Part of a small language model's weights: no biases in attention or MLP.
Each number is 50 + 12 x the weight over its row's rms, rounded and kept within 0 to 99. Layers, rows and columns count from 0. The size before them is the row's rms in percent of the matrix's.

# down: layer 5 MLP down (transposed), 448x128, rms 0.188, rows 129-228, columns 32-63
# up: layer 5 MLP up, 448x128, rms 0.211, rows 130-229, columns 32-63
down129 103:42 52 65 42 61 43 57 37 41 19 39 49 41 42 64 59 46 54 36 72 67 54 52 65 52 28 55 49 54 36 38 79
up130 096:54 67 69 46 55 50 26 35 40 45 55 48 61 55 78 36 39 50 66 44 26 56 44 37 59 50 42 66 39 39 43 52
down130 094:45 48 32 47 60 68 39 63 59 45 44 58 55 30 44 32 36 49 62 62 55 45 35 43 36 39 35 29 52 61 44 54
up131 123:40 50 41 46 60 58 57 50 41 47 44 57 45 64 84 38 59 50 47 61 45 53 47 51 40 55 64 64 60 54 48 32
down131 109:49 64 50 50 48 55 34 57 76 59 50 60 64 57 56 57 27 74 85 45 34 41 49 50 65 58 52 39 35 27 50 53
up132 103:55 47 59 51 65 63 72 28 44 50 39 37 55 54 55 69 50 53 40 47 17 51 56 40 73 54 25 74 49 59 46 56
down132 098:46 45 58 60 47 49 40 45 58 59 57 66 59 74 50 62 33 65 55 36 35 27 71 43 58 51 57 47 40 45 34 55
up133 114:37 49 42 36 56 54 64 54 57 54 48 57 76 42 66 47 64 73 43 44 50 52 67 62 41 45 48 48 50 44 63 32
down133 111:42 53 42 42 37 40 45 46 66 38 54 73 51 32 60 34 54 73 36 54 55 25 60 65 50 29 39 45 43 59 41 49
up134 091:44 50 44 58 59 48 72 69 17 50 76 56 60 63 53 58 52 62 55 49 57 57 57 38 52 41 45 36 51 34 54 46
down134 098:56 47 22 32 65 48 52 46 61 35 52 53 50 53 75 69 35 37 42 60 34 54 39 59 46 27 36 40 56 68 51 62
up135 080:47 43 51 59 36 43 65 40 38 66 75 61 34 57 53 53 48 40 31 60 62 59 51 66 36 44 59 56 57 39 58 44
down135 093:48 55 48 72 58 68 47 55 49 47 33 42 48 54 57 61 41 37 55 47 28 36 46 65 41 30 49 42 38 57 40 38
up136 098:61 42 51 69 58 67 41 43 72 28 65 57 64 57 67 34 68 50 75 39 58 55 60 49 56 50 60 47 42 53 43 31
down136 090:53 40 65 37 58 37 41 55 55 46 67 35 39 58 53 48 33 53 54 56 41 62 47 19 33 62 44 48 41 43 51 49
up137 088:63 35 36 60 48 54 36 46 68 56 76 54 59 52 39 62 53 35 34 49 26 48 43 67 41 38 46 41 52 44 51 51
down137 095:65 43 28 53 40 47 47 33 44 44 55 68 62 53 48 60 41 47 41 51 72 58 48 66 70 22 50 62 32 37 67 46
up138 138:36 65 33 52 57 68 66 53 71 46 64 36 45 46 39 46 60 73 39 46 68 33 57 56 70 37 66 39 25 59 45 53
down138 104:40 59 56 50 48 49 60 55 54 47 52 53 31 45 27 55 62 49 19 46 54 34 55 42 64 52 63 51 56 52 61 68
up139 092:46 43 34 38 70 62 73 56 26 62 50 44 32 41 53 53 49 69 47 36 37 28 50 54 49 53 39 60 38 43 42 59
down139 093:29 28 42 51 41 56 55 61 48 68 37 53 51 50 35 41 49 32 48 38 39 64 37 33 59 45 79 30 65 47 52 48
up140 111:55 31 53 42 49 57 47 49 49 42 66 48 38 62 30 32 40 52 26 65 47 38 49 52 35 55 52 60 48 45 22 58
down140 107:56 52 58 31 58 47 45 56 40 25 58 41 25 54 56 66 50 46 64 50 62 64 53 40 43 56 55 52 53 35 40 41
up141 060:43 45 54 58 31 48 38 58 51 46 58 72 63 92 58 42 51 53 42 47 37 80 48 59 53 50 45 47 51 45 53 46
down141 078:64 59 43 37 35 71 39 56 54 62 32 46 58 64 59 53 57 59 43 57 69 82 37 70 42 40 25 38 28 55 43 50
up142 101:50 61 51 39 64 53 32 40 55 52 55 64 35 81 56 34 53 55 75 53 73 62 33 42 42 41 22 71 22 29 60 50
down142 106:50 45 50 51 37 67 36 57 22 43 57 65 64 54 66 58 36 57 32 50 61 50 49 81 43 57 34 46 44 48 39 54
up143 134:55 64 70 35 61 53 29 40 32 36 50 44 63 28 32 54 52 47 63 34 55 66 41 72 55 41 53 52 51 49 50 48
down143 084:57 50 46 43 64 41 60 43 37 63 36 50 51 47 70 49 23 37 64 61 28 45 43 40 30 64 34 48 79 49 57 57
up144 081:48 71 56 73 39 61 51 70 70 57 62 46 62 38 53 53 43 63 49 26 44 52 64 46 59 54 58 58 26 56 66 28
down144 092:57 55 42 57 43 43 44 33 48 66 69 25 46 69 49 61 65 39 49 53 61 69 64 47 46 30 53 61 52 41 72 45
up145 076:51 44 25 38 42 55 64 60 46 57 50 60 28 22 45 55 59 51 37 56 48 53 72 59 41 62 57 39 29 22 58 50
down145 086:38 69 52 46 49 39 61 64 64 41 47 34 56 51 64 49 29 44 66 54 39 57 43 46 37 41 27 52 65 50 31 60
up146 103:67 46 34 46 48 70 53 67 59 73 61 56 46 50 43 32 61 56 65 68 61 23 43 39 46 30 66 46 41 56 48 50
down146 107:57 27 55 43 35 53 56 35 50 48 70 46 48 34 53 51 43 54 26 51 56 53 44 55 58 62 47 56 48 62 48 32
up147 067:70 38 64 68 41 41 25 50 84 18 67 42 38 43 72 28 57 53 67 50 54 43 46 68 62 30 24 56 47 45 45 41
down147 063:42 45 56 31 35 52 75 54 17 62 53 42 70 62 47 71 37 40 41 33 54 58 46 48 52 62 59 48 35 55 62 62
up148 074:37 85 34 53 48 48 63 44 52 48 59 49 60 47 78 66 46 41 30 37 42 48 43 49 52 48 46 52 50 46 53 27
down148 071:45 52 29 47 55 63 39 59 69 59 65 53 49 39 61 73 68 38 31 35 54 50 53 53 59 57 46 52 55 45 59 31
up149 095:66 51 48 72 51 22 40 50 53 32 43 51 53 65 33 45 42 39 60 58 30 40 31 52 57 44 59 61 49 42 70 31
down149 116:50 48 53 56 46 27 42 52 29 63 61 36 55 63 50 57 15 44 51 50 33 27 42 43 60 48 74 44 48 36 47 20
up150 110:50 49 53 42 70 42 46 63 39 38 41 22 29 55 59 45 70 43 42 56 29 65 72 58 75 51 40 41 51 49 41 49
down150 106:54 47 55 42 75 68 48 47 61 46 31 45 64 52 35 68 52 42 58 54 37 63 59 57 61 38 38 47 38 50 45 55
up151 092:57 34 45 50 39 26 50 64 46 42 53 28 58 16 45 69 60 39 36 65 59 58 53 61 46 39 69 45 55 35 48 32
down151 101:36 49 52 63 41 38 45 39 54 63 49 35 25 32 67 56 46 64 43 51 40 40 72 51 35 49 63 55 40 66 41 50
up152 074:59 61 43 50 47 55 83 59 53 56 53 38 44 51 45 33 48 46 32 43 57 57 51 58 63 26 27 72 52 59 35 46
down152 084:54 49 39 53 36 55 52 50 17 53 51 22 44 50 55 52 35 61 52 35 28 84 52 53 56 56 58 54 38 51 34 47
up153 112:68 69 33 39 45 63 39 35 58 57 52 54 40 72 25 41 20 52 62 60 67 25 62 67 41 48 56 51 49 49 51 56
down153 106:45 39 60 50 32 65 57 42 44 37 27 21 30 52 39 31 37 44 43 38 38 23 51 46 49 47 54 40 59 39 42 60
up154 096:55 45 53 43 42 54 52 58 61 70 60 47 57 60 58 45 68 48 41 64 42 51 56 33 59 56 53 60 76 58 57 44
down154 099:55 59 34 53 36 55 60 49 56 45 54 58 65 43 45 45 44 56 60 32 67 59 36 59 49 67 43 56 66 75 45 56
up155 092:62 42 82 49 49 21 72 46 24 47 38 64 59 30 56 64 56 38 61 68 47 50 32 58 58 59 53 42 48 58 59 45
down155 097:58 45 43 52 29 44 47 27 68 52 30 49 34 31 51 44 69 62 68 35 57 35 51 49 55 62 56 49 44 50 55 40
up156 107:49 59 53 64 54 45 48 65 58 31 31 38 40 39 38 58 51 40 23 60 35 29 43 54 54 40 52 56 45 47 37 73
down156 109:37 53 54 76 61 27 53 45 36 57 38 54 52 41 28 67 47 36 67 67 32 61 46 68 57 58 37 10 61 73 53 50
up157 096:50 44 48 45 50 43 55 38 43 66 55 49 66 63 42 45 34 45 44 50 50 40 60 62 39 50 38 87 46 52 51 38
down157 099:39 31 58 55 40 65 47 55 38 54 45 29 42 69 42 22 58 68 44 63 44 52 63 59 53 46 52 57 51 52 44 46
up158 097:68 31 82 34 48 44 44 48 26 53 53 41 40 65 38 61 58 63 39 43 53 54 54 48 53 50 59 36 50 43 45 56
down158 097:50 62 40 49 43 53 52 41 65 59 61 64 43 35 55 42 56 53 46 55 37 53 46 57 51 37 61 46 62 32 43 38
up159 097:70 33 67 43 44 66 43 67 65 21 38 58 41 48 60 35 47 50 50 60 58 64 45 39 57 50 39 46 69 59 41 33
down159 095:66 55 68 42 63 57 34 53 46 56 52 28 73 34 51 54 68 36 43 40 53 69 56 54 61 53 59 58 60 45 39 47
up160 117:47 56 50 59 44 50 34 39 71 49 48 45 62 69 43 57 25 66 66 63 19 41 59 67 40 46 39 35 34 76 45 30
down160 115:40 69 38 36 61 49 21 47 47 72 57 30 41 37 67 56 47 58 56 52 66 35 48 35 51 49 56 42 58 66 45 31
up161 119:45 66 51 60 56 75 70 54 33 44 63 36 61 50 55 41 27 76 44 26 39 49 60 62 54 75 44 51 47 54 43 75
down161 107:62 54 40 40 41 13 49 49 64 55 54 41 59 61 48 24 62 47 86 57 53 28 49 32 41 57 41 49 57 65 51 65
up162 068:37 54 45 63 24 47 55 85 65 45 57 56 61 81 40 45 42 50 37 50 33 53 39 32 53 46 49 48 43 53 36 42
down162 072:39 61 56 50 34 65 46 51 71 45 53 53 71 65 23 83 39 49 49 54 47 63 53 51 50 61 64 65 40 67 57 64
up163 087:29 43 59 55 57 48 38 57 43 47 30 66 54 47 30 52 44 27 48 59 10 63 43 49 72 56 42 54 60 50 44 56
down163 104:46 43 50 60 33 41 62 58 62 57 37 55 55 48 65 74 56 38 49 64 58 48 57 53 47 42 65 34 62 65 40 35
up164 108:42 81 48 45 56 52 58 44 60 67 55 49 69 50 65 52 53 70 59 52 56 46 66 59 49 72 63 63 19 28 63 45
down164 101:51 63 58 68 19 37 45 50 37 61 36 51 57 47 55 53 69 58 69 36 57 31 38 51 50 51 38 41 66 59 60 55
up165 121:29 42 63 49 39 67 50 60 43 32 74 48 63 56 68 49 50 44 53 48 42 53 75 43 53 58 56 60 69 55 47 40
down165 120:24 48 72 60 49 74 41 67 47 36 64 43 49 42 43 58 37 55 39 55 28 75 54 44 53 63 60 37 68 60 41 46
up166 123:38 65 52 67 28 41 60 49 58 45 60 27 77 61 55 42 32 62 61 39 50 57 55 63 69 54 41 56 43 57 38 78
down166 117:15 45 44 29 61 58 62 51 68 37 48 63 45 49 29 44 53 47 64 63 57 49 57 53 54 45 43 63 55 56 72 28
up167 124:40 51 43 65 36 66 56 43 29 42 35 75 67 36 51 61 42 51 41 53 52 48 73 45 48 42 46 47 54 61 55 73
down167 107:40 37 43 51 25 40 41 46 69 56 43 68 57 47 69 45 87 57 50 47 32 41 40 57 43 66 47 42 47 64 54 67
up168 096:59 39 56 56 54 37 43 42 31 37 56 81 45 36 67 43 57 57 64 43 58 43 26 51 50 34 54 60 51 60 54 62
down168 092:58 69 67 71 51 38 52 58 60 59 63 51 49 56 32 45 54 39 45 33 49 59 78 42 39 67 44 35 47 58 59 52
up169 060:42 50 62 64 54 50 55 61 60 49 29 40 34 44 46 47 40 52 56 36 55 77 51 56 73 39 46 51 64 44 56 54
down169 065:52 46 64 80 47 43 47 33 53 46 28 42 62 63 43 53 50 44 51 49 62 43 51 59 52 70 66 54 54 51 70 36
up170 091:43 48 57 60 51 59 70 61 23 56 41 47 70 68 60 60 61 44 50 51 65 49 80 49 49 31 51 42 50 47 44 33
down170 096:23 65 32 43 44 64 62 47 47 47 33 72 37 65 46 61 59 53 29 71 56 33 62 60 42 59 35 49 50 58 44 50
up171 097:39 63 61 54 67 51 76 59 45 52 28 44 56 55 78 46 41 52 40 73 57 55 53 24 54 65 52 61 68 33 71 58
down171 096:46 50 62 66 58 32 51 46 75 26 39 55 51 33 42 39 77 62 42 54 47 44 62 58 35 56 56 61 44 67 73 34
up172 085:50 31 44 57 30 40 70 74 33 38 46 45 44 58 42 44 65 50 51 25 54 47 66 42 53 69 75 73 62 59 38 47
down172 098:52 59 27 39 77 56 38 62 32 30 43 48 49 56 72 63 48 57 38 58 54 45 42 42 56 41 37 39 55 31 78 69
up173 091:54 48 60 52 33 58 69 62 41 58 60 19 57 69 59 44 44 73 58 45 59 42 60 46 67 61 21 68 36 42 33 49
down173 088:38 56 32 43 44 49 49 31 50 54 36 45 48 66 42 55 62 34 50 51 63 65 32 47 41 42 49 37 66 51 63 51
up174 107:48 51 63 43 50 52 52 58 70 43 63 63 40 61 51 56 44 32 24 68 62 56 53 44 42 56 40 58 59 32 46 66
down174 117:71 39 50 48 36 33 61 62 65 44 46 49 61 50 45 52 43 34 36 67 63 38 43 33 41 51 37 46 54 24 51 49
up175 100:65 57 57 42 51 45 61 52 35 52 49 55 57 34 47 16 50 43 46 63 54 66 45 53 31 51 45 48 40 51 28 28
down175 101:48 31 52 51 43 51 45 50 69 37 61 32 55 40 50 37 26 56 45 47 42 32 52 54 60 17 52 44 36 49 54 46
up176 110:43 61 49 39 57 59 59 37 61 48 48 50 51 57 65 56 66 34 47 39 49 44 41 52 45 30 66 36 70 70 65 50
down176 120:61 37 31 30 41 55 49 45 47 53 59 54 47 61 42 44 77 46 30 56 58 31 48 36 37 42 69 37 67 86 60 44
up177 102:48 49 45 58 38 51 54 45 64 71 47 67 38 33 58 83 56 33 37 47 31 49 56 40 47 50 62 54 67 35 35 34
down177 095:45 43 41 36 43 40 52 55 68 35 50 60 77 62 48 56 77 51 60 27 58 55 50 56 36 44 58 46 51 44 44 48
up178 104:30 45 63 34 61 41 59 47 26 38 60 43 35 53 63 63 27 47 66 42 59 36 46 29 50 49 59 73 46 38 52 80
down178 096:69 43 41 49 38 39 40 41 75 56 60 55 54 61 52 38 33 75 41 62 50 39 58 42 40 31 72 52 55 40 40 38
up179 061:38 39 63 48 42 35 60 51 66 49 45 52 21 50 54 52 56 47 42 30 57 53 39 63 58 48 32 36 51 32 60 64
down179 070:52 73 54 31 51 39 40 42 46 64 42 54 79 37 65 45 49 35 69 44 60 51 51 47 51 33 46 55 29 42 39 66
up180 101:47 44 52 43 41 59 44 64 51 48 48 54 44 54 62 47 54 46 31 53 57 56 43 57 37 63 29 39 77 44 59 53
down180 100:61 59 53 54 59 38 55 35 32 58 37 40 36 49 56 59 48 21 53 57 30 53 73 78 47 34 44 58 50 43 50 56
up181 119:56 38 80 51 47 33 50 44 66 44 77 36 47 76 59 37 66 59 54 60 57 62 55 45 60 53 52 57 56 46 30 59
down181 113:50 44 33 67 78 50 46 60 39 58 56 38 50 64 54 54 40 38 63 65 57 46 14 41 59 39 76 62 33 47 30 62
up182 087:80 56 60 53 55 33 37 44 42 37 54 63 33 60 54 39 37 33 50 27 52 37 63 56 58 27 26 53 37 50 66 39
down182 091:45 51 50 45 26 59 77 39 51 35 71 56 56 87 65 58 46 60 55 56 86 38 47 47 56 58 57 71 34 54 38 44
up183 128:39 32 48 29 49 41 20 26 18 50 66 69 37 40 27 53 36 40 57 37 39 39 53 48 53 58 50 80 52 34 59 57
down183 095:63 58 48 52 42 60 73 63 88 45 51 39 36 55 56 38 40 48 31 46 55 46 68 33 47 34 73 29 56 48 28 41
up184 105:51 54 29 43 29 46 54 52 73 42 35 32 54 54 37 51 60 51 27 56 41 44 37 62 65 48 37 34 48 16 11 52
down184 112:47 57 54 36 59 67 49 54 44 41 36 58 46 44 58 26 48 50 76 64 47 58 49 51 60 44 46 50 42 47 64 51
up185 108:73 38 44 44 52 54 37 79 52 59 50 67 42 48 54 39 60 39 41 60 49 51 32 44 55 46 70 47 58 65 65 60
down185 114:35 28 64 62 54 64 54 52 39 30 56 35 29 61 51 46 59 66 47 53 57 37 58 50 35 49 66 55 43 39 53 55
up186 103:61 50 49 54 43 39 70 40 53 61 61 71 60 44 36 28 48 54 45 42 58 49 42 68 67 62 41 49 45 58 45 58
down186 099:38 39 48 61 46 47 57 34 65 59 59 28 59 37 48 45 32 39 33 61 26 60 41 33 49 67 37 60 54 37 41 55
up187 116:28 42 67 49 38 68 34 40 67 38 47 58 58 41 49 43 65 60 62 51 42 60 73 62 44 38 33 57 33 42 31 66
down187 109:47 52 52 60 40 30 21 65 68 43 39 57 57 42 38 39 53 71 50 59 38 27 55 45 46 65 52 35 46 47 56 61
up188 089:49 68 53 44 56 48 66 68 50 47 39 34 33 50 45 53 62 54 11 55 64 64 57 71 57 32 42 50 44 61 47 44
down188 096:61 53 41 67 29 55 36 56 66 56 42 50 53 41 63 49 48 61 18 42 60 57 43 40 38 42 46 39 59 58 48 48
up189 119:57 51 50 44 56 57 32 44 55 52 44 52 56 63 52 72 51 41 41 30 51 68 51 47 33 53 61 35 48 55 55 40
down189 101:59 53 31 71 40 58 41 44 50 64 41 51 34 38 30 31 33 55 60 68 44 39 48 50 23 68 39 45 53 43 44 48
up190 078:42 48 36 42 38 59 57 61 34 28 42 68 48 74 49 33 52 34 50 51 29 51 39 44 45 45 57 36 41 57 49 68
down190 090:71 50 46 55 22 71 57 25 62 36 48 40 56 42 42 42 59 45 66 51 58 50 31 50 45 86 42 64 32 52 47 61
up191 109:35 47 49 55 47 68 53 38 61 45 57 56 46 58 62 35 26 37 49 42 56 38 61 61 54 47 48 51 51 41 61 73
down191 109:56 49 70 60 56 91 58 63 58 49 46 42 52 41 57 33 43 41 61 44 52 50 42 60 68 49 64 48 68 55 35 68
up192 102:60 47 50 62 41 37 42 52 72 75 59 52 77 56 33 40 47 52 57 44 51 58 45 21 56 37 56 57 56 49 48 79
down192 103:46 37 50 59 55 71 59 46 42 47 48 58 35 46 48 45 46 53 63 37 32 35 55 23 50 45 47 42 41 28 57 38
up193 114:51 30 43 72 45 50 40 48 45 30 52 39 54 74 62 68 55 67 46 53 46 56 65 58 60 70 54 48 46 57 70 43
down193 123:55 55 59 45 33 32 46 45 42 42 40 64 71 58 58 53 61 60 45 40 44 60 38 41 48 45 38 58 54 45 49 52
up194 074:42 58 53 39 43 38 55 45 67 44 47 66 53 25 52 34 51 57 56 40 09 51 39 62 28 43 34 45 38 51 39 45
down194 083:44 49 51 54 34 55 44 38 45 58 42 28 37 34 35 35 46 56 72 38 40 49 19 56 38 45 51 59 39 45 43 59
up195 102:67 48 58 77 53 42 53 70 54 47 58 51 52 79 33 45 65 31 59 55 63 68 50 57 62 46 51 47 42 32 47 66
down195 107:66 37 28 54 62 56 67 64 45 38 51 44 34 67 44 36 30 54 54 45 45 59 34 49 62 70 53 61 30 37 65 27
up196 096:45 70 50 51 58 49 86 53 42 58 42 58 52 74 58 59 52 48 31 40 77 47 37 48 43 53 60 49 64 50 29 58
down196 100:34 65 56 72 38 51 63 44 69 63 53 49 43 55 48 29 51 67 49 40 30 57 54 51 50 57 46 31 49 53 38 40
up197 066:28 56 33 31 30 52 22 62 36 43 48 49 53 45 37 40 27 57 66 45 35 30 44 49 60 33 39 50 49 47 54 71
down197 072:36 46 21 65 47 49 45 41 54 23 37 40 50 56 49 31 64 52 75 69 47 55 50 41 59 48 75 38 52 36 57 72
up198 094:44 44 67 56 49 58 47 60 49 46 45 34 62 47 32 48 50 66 32 62 73 37 42 63 26 57 36 50 79 54 39 67
down198 098:40 46 55 70 50 51 36 53 41 57 49 32 24 55 57 48 53 39 35 51 50 50 43 40 45 33 40 52 56 74 43 64
up199 112:34 46 33 43 67 42 34 42 69 67 62 56 64 57 79 36 50 28 44 27 54 54 46 49 55 51 31 67 63 51 75 59
down199 109:63 36 52 46 52 31 59 65 41 71 62 44 45 37 48 38 52 24 31 40 52 47 56 63 69 31 64 44 59 57 52 41
up200 110:44 50 49 46 61 51 27 49 63 55 43 53 39 50 64 43 39 52 50 40 57 74 44 49 46 53 49 52 53 53 45 32
down200 100:43 68 60 29 62 55 46 47 57 49 43 66 47 43 62 60 45 64 61 55 55 43 57 33 43 61 28 53 44 55 42 46
up201 087:55 35 76 37 34 32 52 51 28 68 34 62 45 48 54 63 59 47 34 67 38 68 56 58 40 68 43 52 51 33 64 60
down201 102:44 55 56 49 54 58 52 49 67 63 75 54 58 28 56 51 73 55 88 37 49 43 45 31 38 58 64 64 47 28 44 54
up202 107:37 40 50 56 46 53 64 58 50 47 60 29 38 56 66 66 32 49 54 64 39 45 41 32 44 21 38 54 60 46 54 37
down202 094:49 64 35 68 41 56 59 68 61 33 42 51 38 41 28 29 46 41 67 40 61 66 54 63 38 60 44 41 37 58 47 37
up203 090:64 43 54 50 31 35 66 55 61 55 55 33 64 50 67 40 46 34 57 52 66 65 60 52 48 48 15 47 47 45 49 52
down203 091:53 56 46 65 45 40 25 42 32 44 41 55 35 37 58 47 45 61 27 57 47 42 74 45 44 48 54 43 59 50 67 52
up204 071:38 44 46 71 70 66 71 66 50 37 37 57 55 51 58 48 62 58 49 59 60 49 44 48 25 54 70 50 51 68 41 44
down204 074:51 72 51 28 30 44 62 43 55 71 67 34 49 70 57 49 41 43 49 25 63 37 67 46 52 59 49 57 43 41 47 54
up205 087:47 40 51 42 53 50 59 75 41 61 55 58 51 37 48 39 48 56 40 56 46 45 54 67 41 53 33 79 43 52 45 30
down205 091:38 47 63 43 57 35 42 41 62 53 49 51 53 47 42 35 39 63 27 38 61 55 49 54 62 43 60 40 56 60 61 74
up206 110:32 64 55 47 38 38 50 57 41 48 50 55 56 44 64 33 52 58 72 35 56 50 57 57 57 39 79 70 49 52 54 39
down206 107:85 55 60 55 53 34 45 32 47 66 47 50 59 55 42 54 57 61 40 38 45 53 65 40 51 55 51 38 53 62 37 56
up207 110:47 39 45 57 67 45 50 65 59 77 57 34 27 60 30 67 66 58 72 79 45 48 56 44 53 49 25 67 37 41 36 49
down207 119:67 53 48 31 28 50 45 49 47 57 51 38 26 46 62 69 57 47 51 49 41 41 61 47 56 41 39 73 43 68 50 50
up208 102:21 49 52 68 44 45 72 53 46 58 64 54 42 36 44 34 42 55 43 37 66 57 39 62 56 31 52 52 58 68 42 24
down208 100:66 55 30 68 42 41 52 50 31 41 51 65 54 71 33 42 56 66 66 43 42 50 57 55 40 55 55 71 58 55 45 45
up209 117:50 45 35 46 33 42 57 50 38 34 43 49 39 51 66 40 55 47 33 48 61 41 48 62 46 45 65 70 47 75 41 64
down209 112:43 42 65 49 46 45 40 26 59 44 65 37 41 61 48 51 59 40 38 60 49 40 62 53 37 62 54 68 34 42 40 53
up210 101:69 59 58 51 59 44 38 70 40 50 57 54 52 40 41 73 59 60 42 51 59 57 59 72 49 46 48 59 58 59 62 66
down210 102:64 67 44 40 48 32 43 52 45 40 59 43 45 61 55 60 49 30 56 62 53 65 49 52 65 50 61 31 53 70 41 31
up211 088:47 41 44 62 56 52 74 63 43 54 55 62 43 68 37 60 71 59 53 30 27 36 60 48 63 51 43 63 41 55 34 38
down211 094:50 65 51 33 56 66 44 47 49 41 52 44 72 53 56 43 37 51 66 54 48 38 51 60 51 35 43 60 45 50 17 35
up212 077:31 84 46 45 25 70 45 59 39 53 21 38 55 57 43 31 76 61 42 60 58 45 46 45 53 65 64 42 64 52 40 44
down212 089:67 61 44 59 38 68 34 43 39 59 35 49 47 48 69 57 71 62 47 52 57 64 48 30 42 35 67 45 38 46 42 37
up213 103:49 31 64 40 28 57 50 54 55 57 32 44 58 46 71 36 43 45 29 63 41 50 55 18 52 46 52 35 39 50 34 28
down213 099:48 68 46 45 63 24 62 48 36 55 46 38 31 64 38 42 53 61 46 49 37 75 63 21 58 65 36 58 68 64 65 58
up214 091:49 25 71 35 51 44 88 44 42 52 49 54 45 38 61 33 67 43 42 59 51 39 40 49 48 60 55 62 48 62 41 54
down214 100:71 29 45 67 73 59 42 58 41 51 44 58 39 40 54 48 59 59 43 51 48 66 39 54 57 40 44 61 53 49 76 75
up215 088:56 50 53 64 29 60 35 64 47 72 37 31 45 71 51 58 31 39 69 75 53 58 57 42 73 44 66 74 49 62 52 55
down215 098:42 41 63 45 31 30 43 40 26 45 48 39 58 73 36 42 42 53 42 62 58 31 41 39 36 57 46 50 62 72 59 42
up216 106:56 43 39 53 53 40 38 38 45 63 48 64 31 60 60 56 72 49 40 58 51 32 58 59 51 60 59 39 41 40 55 42
down216 091:47 67 47 43 48 68 62 29 49 54 64 72 57 45 56 51 44 34 80 39 50 65 18 73 55 54 43 58 32 57 53 32
up217 083:34 80 45 38 30 51 68 43 42 43 41 40 50 66 48 33 26 54 55 63 52 43 42 49 44 63 37 50 34 58 52 86
down217 096:41 51 34 33 37 57 50 55 54 45 61 55 35 47 29 24 54 45 47 34 59 68 61 65 61 47 63 57 39 46 45 45
up218 127:59 51 45 41 47 45 50 58 59 49 46 22 55 58 40 52 48 44 42 60 51 39 52 45 55 39 37 39 46 71 42 70
down218 118:28 46 33 49 43 34 42 67 53 44 48 49 44 60 57 47 43 34 62 69 54 54 40 36 46 43 53 48 49 60 38 53
up219 103:60 41 44 30 35 44 44 63 42 27 72 63 56 38 44 26 54 33 68 54 48 49 48 56 50 53 57 35 61 53 56 86
down219 099:40 63 29 38 33 67 46 51 33 49 54 53 63 65 39 57 36 30 34 45 40 42 43 78 47 63 60 59 39 55 36 61
up220 104:64 60 59 46 60 41 40 57 42 52 53 59 56 52 68 33 59 57 36 46 50 31 37 55 63 43 53 56 47 39 39 60
down220 113:49 43 67 52 51 34 52 45 38 45 37 49 47 53 71 46 58 32 44 31 50 65 41 36 58 38 62 59 77 55 41 58
up221 074:38 50 29 37 61 64 54 50 38 38 59 50 38 48 57 53 70 50 31 63 47 53 33 51 47 46 54 48 34 63 51 55
down221 083:59 41 64 46 40 47 50 32 43 74 54 60 83 63 53 55 49 44 50 34 54 55 55 55 47 61 45 78 64 32 64 47
up222 117:52 40 59 65 53 48 67 58 47 38 42 49 40 53 62 62 40 55 53 54 50 55 47 33 56 52 66 53 70 61 46 61
down222 113:50 27 48 63 61 10 48 36 47 49 43 66 39 51 59 51 39 60 57 65 67 43 62 57 30 64 62 50 38 47 46 49
up223 090:37 42 44 34 45 34 50 59 68 23 54 48 41 47 54 49 64 34 54 56 43 45 38 48 36 42 56 40 47 46 32 57
down223 093:36 44 58 59 52 60 53 34 34 55 65 71 27 45 44 50 25 48 87 52 46 46 77 47 46 56 54 35 48 65 57 19
up224 105:53 47 46 46 41 41 38 76 53 71 51 44 55 55 43 68 62 66 44 26 47 50 54 61 67 60 60 57 53 69 34 38
down224 102:33 44 51 55 35 65 66 36 66 45 38 60 51 48 62 52 60 47 33 51 56 65 61 43 47 49 69 66 48 55 43 49
up225 073:66 27 47 44 32 49 46 64 44 56 62 67 34 30 74 60 61 53 58 64 44 27 61 82 43 44 49 64 42 27 60 48
down225 084:60 53 40 44 64 40 33 54 69 29 34 73 43 67 58 56 48 49 42 37 68 81 43 49 32 66 53 38 59 45 50 82
up226 077:45 45 40 52 42 52 33 44 75 51 55 54 60 40 47 44 59 47 61 53 60 58 74 43 33 31 52 42 44 60 42 32
down226 081:48 86 51 38 61 67 37 41 59 56 52 51 62 81 51 56 35 60 66 46 50 46 44 54 21 54 54 56 56 58 63 39
up227 121:56 40 69 55 47 65 50 57 54 61 40 42 48 43 57 45 36 37 47 58 45 46 56 62 57 48 41 46 53 67 70 55
down227 097:54 53 32 41 50 47 59 46 41 46 38 62 57 71 61 57 55 41 59 53 50 38 66 22 39 66 42 54 60 48 50 67
up228 079:56 53 58 41 59 54 65 53 55 73 54 40 53 46 34 57 54 45 40 52 54 33 62 54 45 53 69 75 53 70 69 42
down228 078:56 53 36 42 56 68 44 37 61 46 35 48 49 41 45 77 55 31 31 44 17 45 44 62 48 65 38 52 51 45 46 43
up229 085:40 62 61 35 51 68 63 66 59 22 57 59 54 60 43 48 42 56 57 47 44 35 36 42 35 61 40 61 32 34 29 65